python train.py --d_mlp=768 --activation="gelu" --norm="layernorm" --norm_eps=1e-06 --rope_base=10000.0 --init_std_qkv=0.0314 --init_std_o=0.0 --optimizer="adam_variant" --beta1=0.9
Each number is 128 + 32 x the weight over the matrix's rms, rounded and kept within 0 to 255. Layers, rows and columns count from 0.

# layer 8 attention value, 192x192, rms 0.0318, rows 104-172, columns 144-191
[[ 58 104 135 122 131 133 180 147  88 126 148  77 197 115 159 150 140  98 156 146  98 150 122  99 157  60 159 130 181 148 162 194 125 127  79 130 114 123 141 157  91 151  97 177 145 152 135  85]
 [157 148 120 122 110 111 107 124 177  82 156 107  92 114 103 174  95 140 174 162 162 160 146 132  82 140  65 152 118 132 111 141 120 126 112 114 150 153 122 108 107 162 150 122 121 124 129 124]
 [151  96  81 145 130 121 184 114  99 122 152 144 118 195 128 183 121 125  78 125 132  74 173 133  76 131 125  94 125 103  67 102 121 145 130  98  98  85 131 105  93 108 134  95 141 180 163 139]
 [176 145 122 127 161 139 144 150  79 153 138  95  76 176 133 167 114 130 141 158 156 160 100 139  92 143 136 123  90 100 111 159 102 111  73 139 120 107 149 109 103 113 133 155  82 140 136 123]
 [118 144 114 168 133 180 112 172 136 141  68 107 172 136 120 124  85 158 149 120 133 167  96 120 137 115  94 155 156 119 147  98 117 111  88 115  95 120 119 139 117 122 120 185 127  57 151 145]
 [162 176 187 100 136 127 112  91 203 114 119 103  86 195 108 155  93 142 116  97 127 128 150  97 114 180 171  97  86 132 123 119 138 113 139 164 133 145 113 112 189 100  74 152 119  87 115 100]
 [129 196 166 154 130  84 161 143 162 166 108 109 162  85 131 110 140 112 147  69 105 129 110 122 147  97 150 116 175 123 129 142 118 191 141 111 143 128 122 101 117 150 141 121 128 122  84 176]
 [143 165 165  61 117 142 103 132  98 162  94 143 135 155 130 170 107 145  63 127  98  41 132 121 114 144 156  88  89 178 118 189 139 135 170 160 148 145 108 160 142 102 129 184 109 132 111 125]
 [ 90  92  79 121 131 119 134  94 169 132 166 153 127 120 126 115 148 107  67 163 133  88 112 154 126 165 147  95 128 152 149 143  97 189 170  84 139 150  69 112 123 155 138 135  96 149 105 174]
 [127 176  46 116 135 123 150 147 127 127  75 140 166 121 114 149 123 138 142 103 108 120 124 135 100 111 116 137 152 142 118 126 143 149 187 109 110 131  70 147 167 133 140 132 148 138 143 120]
 [146 130 133  87 126 102  73 149 105 134 174 104 176 130 127 106 144 157 101  92  53 115 121 125  92 100 157 162 160 149 128 144 149 171 150  93 148 122 128 116 157 131 158 126 129 153 125 180]
 [110 170 113  93 143 143  90 119 116 164 117 113 151 158 171 144 121 104 216 123 118 167 151 125 142 128 126 149 204 153 150 130 127  92  79 150 117 140 146 132 183  82 102 138  86  83  89  70]
 [ 88  81 155 147 174  86 151 149 158 130 132 105 140 128 123 134  99 128 145 140  78 120 109 159 149 184 181 132 127 135 115 149 109 130 124 169 105  96 147 159  85 164 117 127 108 187 144 181]
 [172 105 157 170  97 138 121 132  89 103 157  66 125 172 111 154  95 110  77  80 126 194 123  86 139  76 131 161 156 150 172 170 145 127  92 103 156 141  76  98 114 102 107 138 145 133 105 123]
 [208  61 127 163 125 166 108 131  19 128 164 123 111 162 144 112  97 133 111 121 100 132  84 117 104  51 118 127  88 111 170 154 154  89 135 154 109 110 155 129  26 139  70  84 132  82 120  53]
 [164 116 131 132 167 133 102 122 101 153 110 142 131 137 154 148 134 136 111 127 175 206 110 102 121 153  92 131 108 153 210 144 124 130 130 112 133 158  75 189 183 154 146 106 169 129 150 103]
 [132 189 106 113 118 157 139 164 118 153 143 116 163  77 103 171 113 136 181  78 130 146  85 144 155  98 122 181 150  99 159 146 133 146 165  89  92 145 158 169 110 140 146 127 112 117 141 142]
 [111 140 131  96  88 108 136 120 147 110 118  92 182 173 132 156 131 107  87 125  73 106 137  88 106  74 170 143 166 178 167 163 129 156 106  99 106 130  97 126 148  89 175 133 134 157 160 166]
 [151 153 150 148 118 109 136 120 151 182 134 119  87 152 123 140 125 142 122 102 107 125 152 130  94  71 174  98  97 118 131 127 107 141 164 123 132  89 121 156  96 114 135 122 168 132 121 137]
 [150 151 104 138 132  80  99 106 174 121  99 116 112 100 154 140 153 189 154 151 151 144 128 131  57 183  95  88 162  92 139 109 103 129 135  77 141 147 134 112 171 149 158 116 145 138 142 154]
 [170 131 112 132 177 179 136 151  84 131 105 120 106 122 146 112 132 140 171 158 166 159 113 153 138 175  88  89 124  88 144 130  95 120  70 148 119 103 145  92 121 155  97 112 129 140 156 118]
 [130 116 136 111 165 165 124  91 167 113 137 128 173  81 134 118 112 123 179 137 146 120 133 127 131  77 102 206 156  99  84 114 115 139 114 115 145 135  81 105 154 134 153 125 166 139 107 109]
 [121  91 131 137 144 140 116  95 155 103 158 133 157 103  91 111 130 121 120 145 137 146 139 140 110 191 117 110 149 129 162 160 125 149  58 109 126 101  31  97 128 140 135 111 131 121 112 121]
 [178 143 135 155 179 100 122 171  50 139 125 104 109 166 128 138  91 139  92 132  93 171  93 106 105  65 134 138 127 151 133 157 107 170 143 145 122 104 127 170 114 153 127 182 149 123 153 154]
 [111 147 104 100 107 139 180 118 183 132 144  83 113 131  94 190 135 109  83 151 117  97 120  85 158 192 137  91 125 106 120 172 137  80  86 104 143 148 109 114 190 167 122 160 114  88 154 102]
 [ 97 108 114 108 172 134 180 113  87 143 191 121 132 169 128  59 124 139 113 170 188 104 142 123 133 145 119  88  63 138 159 112 109 156 192 206 164 165 163 193 127  99 135 120 132 131 191 113]
 [ 70  89 125 139 160 114  90 164 155 177 143 123 154 127 154 160 156 118 131 109 175 108  92 160 170 173 122  59 160 189 203 168 162 184 132 101 122 161  66 167 141 131 113 141 132 102 125 177]
 [ 93 118  72 136 114 122  91  95 107 131 107 177 146 126 103 158 126 117  79  96  58 119 136 114 147 185 141  97 133  82  60 109 114 112 140  57 145 128 111  92 164  84 119 163  99  93 107 119]
 [141 124 124  84 124 110 116  91 137 167 161 126 150 111 155 146  87  95 107  94  89 116 159 146 117  89 151  75 163 114 106 209 129 129 146 152 134 138 168  80 120 125 153 126 134 101  91 144]
 [109 170 194 107 109 158  76 177  33 139 189 200 149 118 128 110 141 109 150  95  73 114 158 127 140 102 134 174 147 147 105 129 164  98 168 156  87  95 126 147 110 140 129  77 141 136 161 119]
 [138  92 171 113 129 110 159 154 105 159  85 122 175 137 114 128 134 112 173 147 131 202 104 105 149 108 167 108 162 145 158 153 103 106 124 171 127 147 168 153 137 172 124 149 129 133 165 105]
 [137 153 143  73 147 153 194  99 163 133 113 155 113 151  80  44 120  98 164 123  90 117 135 142 132  51 146 162 102 113  83 100  96  76 137  96  96  66 162 140  18 133 161 134 111 168 157 127]
 [143 117 133 148 124  96 124 151  84  97 138 165 127 109 148  78 153 159 139 135 151  97 123 124 174 147 116 194  95 105 102 164 125 129 168 157 135 139 170 189 131 124 102 101 134  99 104 101]
 [128 121 125  86 110 133  99 116  95  94 162  77 125 126 153 172 141 124  92 114 133 106 177 141 119 155 121 153 176 166 147 168 143 147 123 101 215 123 105  66 140 178 148 147 104 103 155  80]
 [137 106 137 173 156 145  77 136 149  80 141 157 119 132 127  81 127 129 201 109 143 152 106 177  99 144  99  95 107  96 160 121 136 129  76 133 120  98 104 112  94 115  94 128 148 159 112 115]
 [120 120 209  80 117  84 175 112  93  88 179  95 156 151 155  77 137  84 130 122 144 161 139 127 111  74 152 110 102 131 152 134 142 156 117 155 178 100 138  83  75 128 133 100 123 114  69  88]
 [145  68  51 121 177 108  86 139 185 163 111 168 146 143 122 144 155 121  67 145 138 144 153 153 148 169 105 132 113  79 105 116  92  97  66 116 137 153 118 140 175 130 120 121 127  91 147 102]
 [167 127 128 132 127 128 172 127 105 168 217  64 135 146  98 112  92 114 203 110 148 176 139 125 142  69 145 123 164 144 132 152 152 158 127  80 130 140 182 107  39 108  89 131 123 129 118 162]
 [160  94 118  99 141 144 101 119 114 101 138  91  85 155 123 120 153 146  85 124 131 137 121  91  90  74 101 128 145 144 167 149 154 143 104 114 187  82  53 117 106 157 131 127 114 111  55 108]
 [ 96 188  60 123 116 113 105 105 142 163  99 182  74 107 183 178 137 122 133 135 161 118 138 156 175 210 133 123 138 100 117 132 129 166 154  91 171 146 116 150 137  98  85 141 100  86 124 146]
 [136  76 102 130 151  81  85 138 118  97  81 164 159 160 175 115 137 158 153 203 173 168 120 115 140 160 122 140 104 114  91  86  91 194 127 108 133 157  97 132 149 129  87 152 111 117 167 141]
 [148  78 124 125 104 111 123 131 121 160  78 129  80 206 152 158 106 116  87 115 131 103 130 100 135 139 132  93 109 113 107 133 131 128 111  69 136 119 177 190  89 117 115 142 122 100 114  62]
 [155 157  87 160 111  93 110 123 125 119 200 113 116 112  92 130 164  76 146 160 137  61 147  79  77 195 104 130 119  86 125 157 125 114 121 108 135 143 125 127 106 121 142 124 143 191 106 118]
 [122 119 117 135 116 143  71 114 109 114 137  65 139 167 125 139 183 125 143 138 150  93 151 169 133 156 148 174 194  83 128 105 127  75 118 119 158 125 129 130  98  97  45 161  74  79  57  59]
 [147 158 146 144 141  87 140 145 120 107 137 138 111 124 132 141 108 103 146  87 117 145 104 163 123  86 116 137 139 147 162  67 157 144 124 109 124 155 116 114  34 121 126 140 166 163 132 103]
 [107 126 138 149 104  99 159 144 167 159 144 115 117 126  77 106  71 116 145 117 109 111 144 147 127 129 162 195  87 140 126 156 140 104 106 106  67 116 130  86 103 127 141 141 154 188 135 142]
 [ 91 135  86 130  90 106 222 117 139 132  85 137 127 102 113 104 131 136 124 129  92 145 112 137 102 109 141 119 167 123 160 101 110 123 108  86 135 175 107  92  62  77 112 167 113 195 114 158]
 [133 146  95 156 157  66 148 128 142  79 104 140 134 145 121 139 120  93  97  93 107 121 138 126  94 105  95 153 113 177 129 136 126 122 137 143 127 124 110 113 114 185 137 155 107  78 166  61]
 [117 115 123 121 106 133 118 113 138 131  77 124  95  68 142 124 114 122 134 108 169 105 107 146  95 151 109 120 118 150 135 136 131 151  95  97 134 134  70 137 145 108 173 165  69 131 120 123]
 [100 128 160 114  91  82 172  97 176 157  87 189 123 133 131 124 138 162  64 142 147 109 114 182  93 174 138 137 153  90 138 108 139 111  97 162 146 107  65 154 149 140 170  94 161 173 105 149]
 [131  82  91 146 105 190 127 155  84 122 161 178 143  97 128 126  86 125 145 130  96 105 168 158 101 127 122 163 167  49 146 110 140 170 154  51 131 151 103 127 120 134 129 116 108 127 110 157]
 [ 92 171 172  79 131  98  89  83 115 127 136  91 115 120 126 120 138 122 124 127 169 153 130 124 129 142 115 177 138 129 171 101 143 159  94 180 147 145  92 102 122 158 183  92 132 136 116  84]
 [167 115 121 131 139 167 133 166 139 127 150 106 120 125 156 139 129 127 231 175 176 181 134 142 100 121 102 180 157 127 143 106 119 117 105 129 138 147 146 132 108 135 113 117 111 117 158  75]
 [129 198  95 101 100 178  93 151 139 161 130 185 114 100 146 120 137 147 139 116  87 128 111 130 146 161 141 139  76 136  95 127 155 110 142 115 166 153 186 142 104 107 106 140 130  57 135 155]
 [138 124 140 188 110 112 135 129 168 117 104 143 141 114 113 113 135 124 173 122 143 111  77 140 119 104 149 163 118 128 139 148 134 129 136 201 125  84 131 155 181  79 157  87 148 152 132 150]
 [113 108  87 136 144  74 189 124 181  87 179  95  96 177 119 146  92  95 139 165 167 122 117 102 164 161 134  95 153 112 150  92  99 139  92 132 154  94  96  97 144 169 125 150  73 194  90 104]
 [161 134 108  72 111 164  11 137 105 163 116 148 133 132 150 157  93 105 112  89  83 105 136 129  84 123 126 143 137 150 107 111 166 140 142 137  82 135 139  96 103  95 145 162 128 145 108  89]
 [112 127  91  52  99 187 125 141 141 121 121 147 105 133 135 151  96 122 150 134 101 133 128 164 124 156  95 120 134 131 162 181 134 105 114 134 120 118 107 129 110 149 113 139 117 116 132 116]
 [127  76 158 111 162 122 151 137 176 132 166 106 146 158 134 136  98 126 153 128 107 139 101 158 111 151 139 117 117 161 155 127  90 113 112 204 153 149 107 138 115 157 141 135 130 158 132 131]
 [120 175  87 143 137 143 118 126 166 146  71 141 112 119 168 111 126 137 116  58  93 158 135 128 165 168 102 170 161  57  98 152  93  86 132  50 108 122 142  73 178 143 173 132  97 119 124 153]
 [132 140 118 104 140 135 171 160 136 162 128 122  88 149 122 121 119 129 207 156 126 134 126 147 113 180  75 153 107 142  85  83 118  93 120 117 135 112 130 119 158 132 114 148 111 132 142  94]
 [132 130 193 111  95 136 138 107 105 131 153 141 112 128 100  93  99 147 113 146  81 126 140 181  90 130 107 116 115  69 107 128 128 144 152 130 121  75  87 134  88 124  99  87 144 140 140 152]
 [131 103  88 207 109 139 150 124 192 134  96 168 186 133 107 176 175 127 148 170 106 184 109 108 181 154 123  67 164 103 189 105 102 106 122 102  93  88  84 115 200  96 183 135 127 182 145 150]
 [101 110 115  99  38 143 153 145  61  87 165  87  78 124 105 100 160 103 175 121 131 124 111 128 137 182 123 185 183 141 134 168 166 116 100  94  89 107 163 180  61 101 167 136 145 179 149 140]
 [154 126 135 168 149 145 155  81 220  69 105  56 110 125  91  81 144 175  91 187 133 185 152 107 140 157 128  99 137 119 173 166  95  64  87 134 166 112  91 136 127  96 167 163 126 137 146  96]
 [122 138 117  65 146  70 122 142  65 129 104 155 122 139 162 109 102 125 153  93 157 161  86 168 114 114 151 132 115 107 155 112 150 130 155 135 121 125 154 130 121 188 117 145  88 138 120 159]
 [118 155 112 144 136 135 197 133 162 152 117 112 150  74  97  75 154 107 152 167  96 146 129  98 140 122 170 146 152  85 122 148  70 169 183  81 130 105 127  93 152 148 146 126 149  98 115 132]
 [177 127 137 161 124 171  95 129 115 199 132 145 164 123 154  81  85 173  99 115 106 118 129 138 114  67 103 149  92 133  99 133 175 148 138 142 166 114 107 114 113  75 122  96 143 142 117  81]
 [131 210 114 122  79 141  85  97  42  75 143 166 110 132 109 151 100 134 120 150 113 182 110 149  91 144 138 137  96  34  76 125 117 132 108 169 155 125 132 134 131 132  49 141 165 121  88 116]]
# layer 8 attention output (transposed), 192x192, rms 0.0315, rows 104-172, columns 144-191
[[147 145 103 136 123 132  91  99 113 106 120 172 131 102 116 126 127 144 114 102  89 124  85 134 132 177 129 102 128 101  53  95 175 119 176  91 134 143 166 136 140 148 148  74 148  73 130 140]
 [141 140 141 143 137 161 158 156 116 149  66 122 176  99 128  82  94 127 100 110 129 114 161 156 182 110 165 139 136 136 121 133 119 141 134 140 125 163 131 146 181 102  91 145  68 149 139 145]
 [110 207 180 110 137 170  85 117 127 144  95 167 112 108 125 165 127 125 166 118  88 168 123 105 125 126 135 132 115 136 165 158 148  21 121 152 141 135 146 164 110 137 143 121 169 149  92 129]
 [140 158 137 144 113 107  98 131 137 146 116 186 171  84 148 147 150 117 125 129  98 134 179  97 122  93  94 148 172 135 133 112 140 115 117 130 147 118 114 125 131 135 115 116 134 127 173  98]
 [135  96 153 155 142  69 114  85 142 112 174 206  81  83 118 121 140  98  36 170 160  84 103 131 121 120 125 126 147  95 139  97 101 176 135 127 107 124 125 133 108 132 108 113 132 113 102 146]
 [ 93  90  88 134  94 140 168  99 117 177 155  95 181 106 124 110 185 107 155 170  82 143 158 166 137  98 119 139 123 152 153 114 127 116  98 130 108 114 130 124  97 147 202 113 168 187 128 105]
 [ 89  58 110  92 118 162 123 125  61 128 182 124  44 165 167 139 152 108  76 140 139 128 131 112 151 175 114  98 108  99 116 112 125 157 115 163  71 119 109 161  77  64 145 182 140 144 109  95]
 [ 93 131  69 116 106 194 185  93 151 120 159  93 127 147 157 113 164 115 174 127 107 160 159 178 107 115 100 144 103  94 130  70 159  96 153  80 101 153 150  98 112 178 169  93 155 144 114 151]
 [167 163 168 121 113 130 154 159  88 145  55 114 150 150 107  77  59 129 186 102 124 132 145 106 129 140 156 147  81 191 148 116 109  66 115 112 138 119 166 180 162 167 138  84  89 181 127 180]
 [ 68 122 168 137 141 136 142 114 119 142 183 124  78 150 139  86 158  92  80 147 100 140 121  97 131 138 143  71 118 114 115 138 109  95  96 141 105 126 190 139  92 124 130 104 112 131 108 136]
 [110 108 131 131 121 195 180 112 126 144 129 112  90 121 171 144 144 103 117 123 145 123 148 165 161 157 125 100 119 158 117 111  90  91 136 130 104 147 141 134  81  99 156 129 163 133  71 111]
 [159  82 120 148 113 118 165 123 141 107 143 166  89  45 115  89 124 166 116 146 145 147 140 126 148  86  92 120 119 115  85 141 197 116 158  91 144 138 117  78 112 144 123 160 186 139 121 114]
 [150 127  87 108 101 155 145  72  66 139 158  83 114 151 159 143 150 118  64 122 106 124 139 121 125 175 138  73 158 120 151 110  97 115 156 124 104 152 120 123 144  63 194 118 188 100 101  89]
 [ 56 146 127  78 141 196 111 132 158 162 123 113 118 107 150 124 157 126 138  94 102 110 109 176 175 128 113 133  80 118  99  83 157 173 144 124 117 112 167 115 130 118 137 123 105 123 130  93]
 [ 82 197  97 115  80 142  86 131 233 152 108 147 127 148 109 175 138 134 161 146 157  84 171 171 119 155 106 190 145 108  95  59 186 156 112 119 155  81 119  94 198 153 149 192 107 133  75 115]
 [ 97 160 106 117 130 124 146 134 148 133 170 116 115 142 111  62 137 111 111 128  55 113 117 137 156 117 147 138 112  95  92 132 130 167 115 129  79 118 172  40 114 112 125 161  94 116 123 102]
 [115  72 171 135 152 102 136 130 151 126 135 167  91 163 145  83 137 106  59 141 112 115 104  80  92 168 141  96 114 144  93 111  94 148 130 144 132 127 113 124 112  97 120 149 132 133 107 131]
 [ 74 133 125  91 139 213 151 149  67 167 142 106 103  87 163 116 140 129 125 105  85 150  84 172 170 163  92  83  98 128 101 138 160  65 132  86 128 158 181 159  83 149 142 121 149 102  73 101]
 [ 94 126 121 101 127 154 111 133 139 137 158 158 115 175 131 125 143 122 174 135 111 126 107 118 114 156  79 126  99 141 121 113 189 129 132 134 133 157 137 109 109 160 135 151 128 121 112 108]
 [ 76  86 187 144 137  68 124 144 117 119 202 106 134 107 125 117 143  50 110 101 104 148 149  95 213 114 129 129 126 155 106 165 141 157  93 207 119 102 129 129  85  71 119 126 125 110 203 115]
 [146 141 174 158 117  34  64 129 162  97  84 163 163 109  75 149 106 143 104 140 113 129 153 102 128 114 125 157 171 165 107 148 172  99 133 126 150 113 138 123 137 142 106 145 126 102 164 119]
 [112 137 117 133 123 114 146 183  75 116 137 114  86 137 118  90 122 148 112 160  99 182 157  75 181 146 148 101 133 170 131 183 131 122 135 126 121  92 170 124 136 134 135 143 102 116 111 102]
 [133 156 106 120 132 138 124 146 122 157 139  74  95 125 170 104 139 130 128 120 133 151 167 131 169  95 143 126 114 121 124 106 108 133 138 124 127 134 153 141 140 124 112 138 106 131 105  88]
 [ 95 157 193  68  70 187 103  87 185 131 158 151 138 175 119 174 152  72 155 164 154  66 153 144 134 140 139 136 117 169 121  72 108 117 102 118  94 155 121  84  73 132 131  99 121 129  69 124]
 [125 128 179 169 130 130  95 129  82 146  87 152 162  93 153  98 142 148 102 122 123 154 150 125 120 111 153 114 157 155 114 101 112 136 139 117  98 133 157 164  50 112 161 105 151 143 152 201]
 [211 127 133 159 124 104  82 117 162 118  31 113 131  95 110 157 116 165 160 141 113 179 135 152  96 125 110 175 145  96 140 159 141  99 123  87 161  97 110  93 178 143 103 119 111 113 111 141]
 [171 131 105 139 114  96 189  88  99  70 115 141 112 120 133  46  75 139  73 154  99  79 100 103 102 127 155 171  90  79  86  81  76 128 125  97 114 110 159 121 137 174 175 121 115 150 120 198]
 [102 109 150 127 173 133 127 120 119 122 165 125 109 125 160 127 165 119 162 127 159 180 111  87  75  99 109 111 157 110 146 127 138  88 105 150 125  85 183 144  88 139 185 103 204 149 171 136]
 [ 58 128 115 121 136 158 126 143 114 126 121  81 138 134 112 133 163 119 150 139 141 186  93 121 135 166  81 136 107 125  96 103 195 105 126  91 113 133 138 160 128 132 158 135 141 117 131  68]
 [195 116  59 127 155 161 128  91 184 114  85 164 111 212 121 183  89 138 144 130 197  71  75 141  71 119 131 128 127 128 138  91  84 103 132  70 144 183 125 129 128 147 130 188 141 154  63 151]
 [158 145 127 121 127 120  90 150 132 120 166 120  94 130 128 105 122 118  86 165 118 113 160 168 130 150 125 134 135 137  93 116 165 123 116 119 119 100  78  87 124 124 121 102 132  95  69 127]
 [127 139 125 151  99  98  89 144  93 112 171 176 117 197 129 213 155 101 115 153 141 117 162 121  46 156 124 119 138 126 173 108 124 120 129 197 141 135  73 134 172 111 144  79 192 136 107 110]
 [148 109 101 140 139 128 107 105 173 130 132  94 144 146 119 169 111 139 101 124 116 109 133 154 109 148 176 111 163 129 169 118  48 122 141 121 113 137  46  93 138 129 131 139  97 117 128 156]
 [ 76 154 117 134 115 161 207 140 175 154 122  75 158  88 151  73 130 123 136 103  66 171  89 163 125 122 120 114  84 149  83 121 152 138 139 134  89 139 199 111 146  85 145 103 126 126 127 174]
 [138 137  92 139 143  85  99 135 126 136 118 114 136 141  83 144  90 166 125 152 147 106 170  59 167  86 150 172 169 115 111 146 141 123 132 137 153  98 131 102 208 130 102 118  99 114 159  90]
 [162 159  73 101 100 186  84 131 152 161  81 117 108 142 114 142 141 164 179 161 119 141 161 124 164 159 100 168  89 160  89 129 205 139 128 118 116 111 116 137 159 143 126 152 118 143  82  82]
 [136 187 191 189 114  84 142 120 108 102  68 105 171  80 106 122 122 124  97 117 136 112  67 123 147 111 160 114 152 172 167  85  33 144 143 138 108  94 115 151  86 124 121 120  78 154 175 214]
 [ 88 123 103 122 117 175  92 144 132 161 143 170  93 125 157 149 149 119  94  86 139 123 124 133 115 169 133 161 109  81  98  87 176 171 138 155 125 160  78 150 173 137 151 167 129 119  81  80]
 [ 63 209 143 115 108 134 118  96 140 159 137 148 155 191 117 124 149 121 156  68  97  83 167 153 174 158 158 117  87 107  74 105 157 124 140 124 112 169 187 174 138 108 120 107 138 153 191 102]
 [100  81 163 166 135 104 145  96 126 112 135 129 157 130  95 123 152 131 105 104 107 127 136  97  92 120 169 101 133  88 133  98 103  90 139 154 134  73 151 158 112 136 169  93 169 149 171 166]
 [175 139 148 180 110 153 124 128 147 161 123 123 123  73  90 149  89 126 114 115 146 101 131 156 149  52 124 126 168 144 191 147 120  74  98 141 150 109 144 113 120  94 141 133 105 109 147 125]
 [ 70 174 116 147 112 158 166 115 115 114 166 142 141  63 154 148 170 127 156  94 101 172 109 159  94 105 108 130 153  89 149 104 165 117 142 143 151 136 148  73 118 101 160  82 174 132 171 128]
 [ 61  92 140 101 191  98 161 137 106 154  87  78 144 163 177 154 194 123 122  76  93 183 157 127 134 109 148 132 147 150 137 144  74  96 120 155  88 128 124 181 154  95 161  46 113 135 186  92]
 [145 116  85 162 101  96 189 150 168 106 147 169 106  46 156 124 101 142 137  94 142 181 103 107 136 111 155 116 151 147 129 110  96 163 137 130 141 144 136 101 158 101 185  89 181 146 148 167]
 [120 116 136 133 105 205 136  88 136 176 104 119 112 138 125 157 119 169 118 167 160 102 189 117 131 131 135 141 105 128 129 146 164 128 132 162 160  75 168 124 174 112  95 120 132 125  97 135]
 [153  94 104  96 114 178 151 101  76 128 151 118 148 164 182 166 190 109 116 125 172 128 115 128 115 139 145  72 144 112 163 118  85 142 143 143 121 184  93 189 144 147 154 105 121 136  76  98]
 [107 116 142 121 195 129  76 152  84 163 177 149  96 142 120 135 142 105 121 131 156 119 166  84 153 128 102 131 149  82  76 155 154 104 121 123 140  55 152 161 196 129 149  85 155  62 130 136]
 [138 133 138 135 114 194 135 112 108 103 120 112 113  95 142 113 131 171 140 164 135 162 149 108 164 102 131 116 147 102 174 134 176 133  94 140 136 108 153  89 150 108 127 107 141 166 124 131]
 [ 98 136 102 112 154 140 148 133 111 125 178 103 150 136 124 104 112 105 141 130  80 160 165 131 167 108 152 131 158  87 157 112 103 120 126 147 137  96 157 133 190 162 136  69 155 147 131 146]
 [163 132 119 107 173 148 117 156  79  98 154  69 149 154  91 106 143 112 172 107 113 144 167 112 134 117 154  96 127 162 111 128  95 102 137 119  96 124 148 127 151 163  98 131 132 128 169 139]
 [104 151 148 148 159 108 150 161 130 142  96 118 134 135 125 129 127 114 110  72 113 130  72 105 130 118 176 112  76 182 118 150  50  95  85 178  76  94 169 133 148 104 142 153 110 102 155 114]
 [182 128  83 139 133 165 188 146 140 126 100 117 143 108 150 133  88 161 158 152  99 131 141 147 145  94 140  94 130 156 103 193 122 119 152  90 158 149 166  94 170 104 110 163 128 107 105 122]
 [147 141 135 147 135  36  95 135 155 106  93 148 127  96  74  99 124 138  94 135  98 132 129 112 156 136 137 135 109 150 115 140 130 159 144 177 120  58 127  79 176 114  81  99 132 131 143 148]
 [132  69 167 158 139  58 165 114 158 152 139 115 159 181  83 140 132  63  98 106 156  98 155 150  73 116 139 121 146 159 141 108  78 130 144 154  79 144  95 175 107 121 133 111 112 221 123 143]
 [183 102 131  57 177 109  94 151 122 105 141 104 118 152 110 115 125 128 115 146 155 136 159  90 130 156 135 126 135 117 156 137  92 146 132 120 138 129  72 114 115 162  99 132  95 139 113 101]
 [159 154 151 162 144 150 106 132  98 123 119 128 144  76 120  82 148 160 105 100  96 154 186 141  75 128 132 183 133 131  98 164  93  84 123 120 125 179 141 161 161  93 122  77 156 124 186 182]
 [ 57 125  50 152 113 176 255 136 103 135 153  91 128 145 157  86 153 160 161 112 143 151 115 121 170 105 123 121 123 113 123 123 176 108 150  75 171 132 160 146 171 119 145 137 157 118 118  91]
 [165 124 132 199 129 115 101 120 135 102 103 164 163  94  79 116 123 166 140 141 154 112 139 138 122 116 116 145 140 127  68 119 146 138 133 107 159 133 130 133 198 159  76 122 104 107 153 157]
 [178 150 105 100  94 137 135  98 136 121 140 116 142 131 123 141 173  95 129 150 162 140 163 128 137 124  86 135 144  99 117 113 135 152 145  99 114 122  89  68 200 126 163  96 114  91 124 100]
 [123  58 186 141 148  82 114 108  74 113 210 157 116 141 127 151 151 121  83 144 175 105 135 107 104 136 151  81 134 155 132 143  90 161  97 204  99 141 113 232  25  94 111 152 152 144 142  94]
 [185 109 108 207 130 144 120  92 120 109 107 164 145  99 117 141 144 157  85 120 154 121 167  97 115  78 153 110 146  98 183 145  68 152 144 146 140 143 110 147 138 111 104 122 147 123 152 187]
 [116 150 103 102 140 167 123 122 151 146 128 109 109 185 124 198 129 129 161 112 142 111 151 120 138 114 130 100 118 176 148 167 142  97 122 124 146 202 113 121 141 134 118 176 117 105  96  94]
 [122 158 165  49 157  71 101 168  66  88 180 110  92 160 122  90 130  60  85 111 153  69 121 119 111 139 147 140 146 150 102 137 109 119  88 152  89 118 156 155  76 141 120  87 126 133 102 136]
 [157 152  88 121 169 139 117 103 154 152  86 165 171 145 164 172 102 140 136 112 118 125 117 158 100 123 123  86 118 115  91  83  88 126 150 120 170 205 101 153 178 157 119 110 111 115 100 110]
 [152 115 163  88  87  36  93 154 127 109 150 143 180  94 114 128 138  55 153 156 165 120 117 129 139 123 119 141 116 174 110  94 110 185 144 166  92 120 135 111 127 134  94  30 110 126 180 148]
 [172 157 147 192 119 142 132 164 166 120 116 125 143 110  85 100  84 142  90 144 102 100 161 151 122 131 150 132 136 148  84 174 102  89 129 144 148 149  96 113 128  82 115 120 121 111 146 137]
 [112  75 169  92 137  86  67 129  85 128 178 121  76 191 145 162 129 109  86  95 171  99 100 127 119 156 110 101  90 152  99 145 145 126  96 178  88 157 134 205  79 107 105 132 115 138 132 123]
 [ 74 134 100 118 106 157 136 122 150 105 164 110  95 205  91 150 158  95 169 120 148  81 154 146 143 137 131 129 102 145 153  72 132 147 130 143  78  61 160 132 143 147 131 162 134 137 130 128]
 [158 109 178 137 151 110 107 124 213 182  58 155 157 155 112 138 126 126 143 138 152  71 193 122 170  84 116 129 155 251 163 147 163  79 142 121 153 177 119 168  98 140 106 106  60 170 153 144]]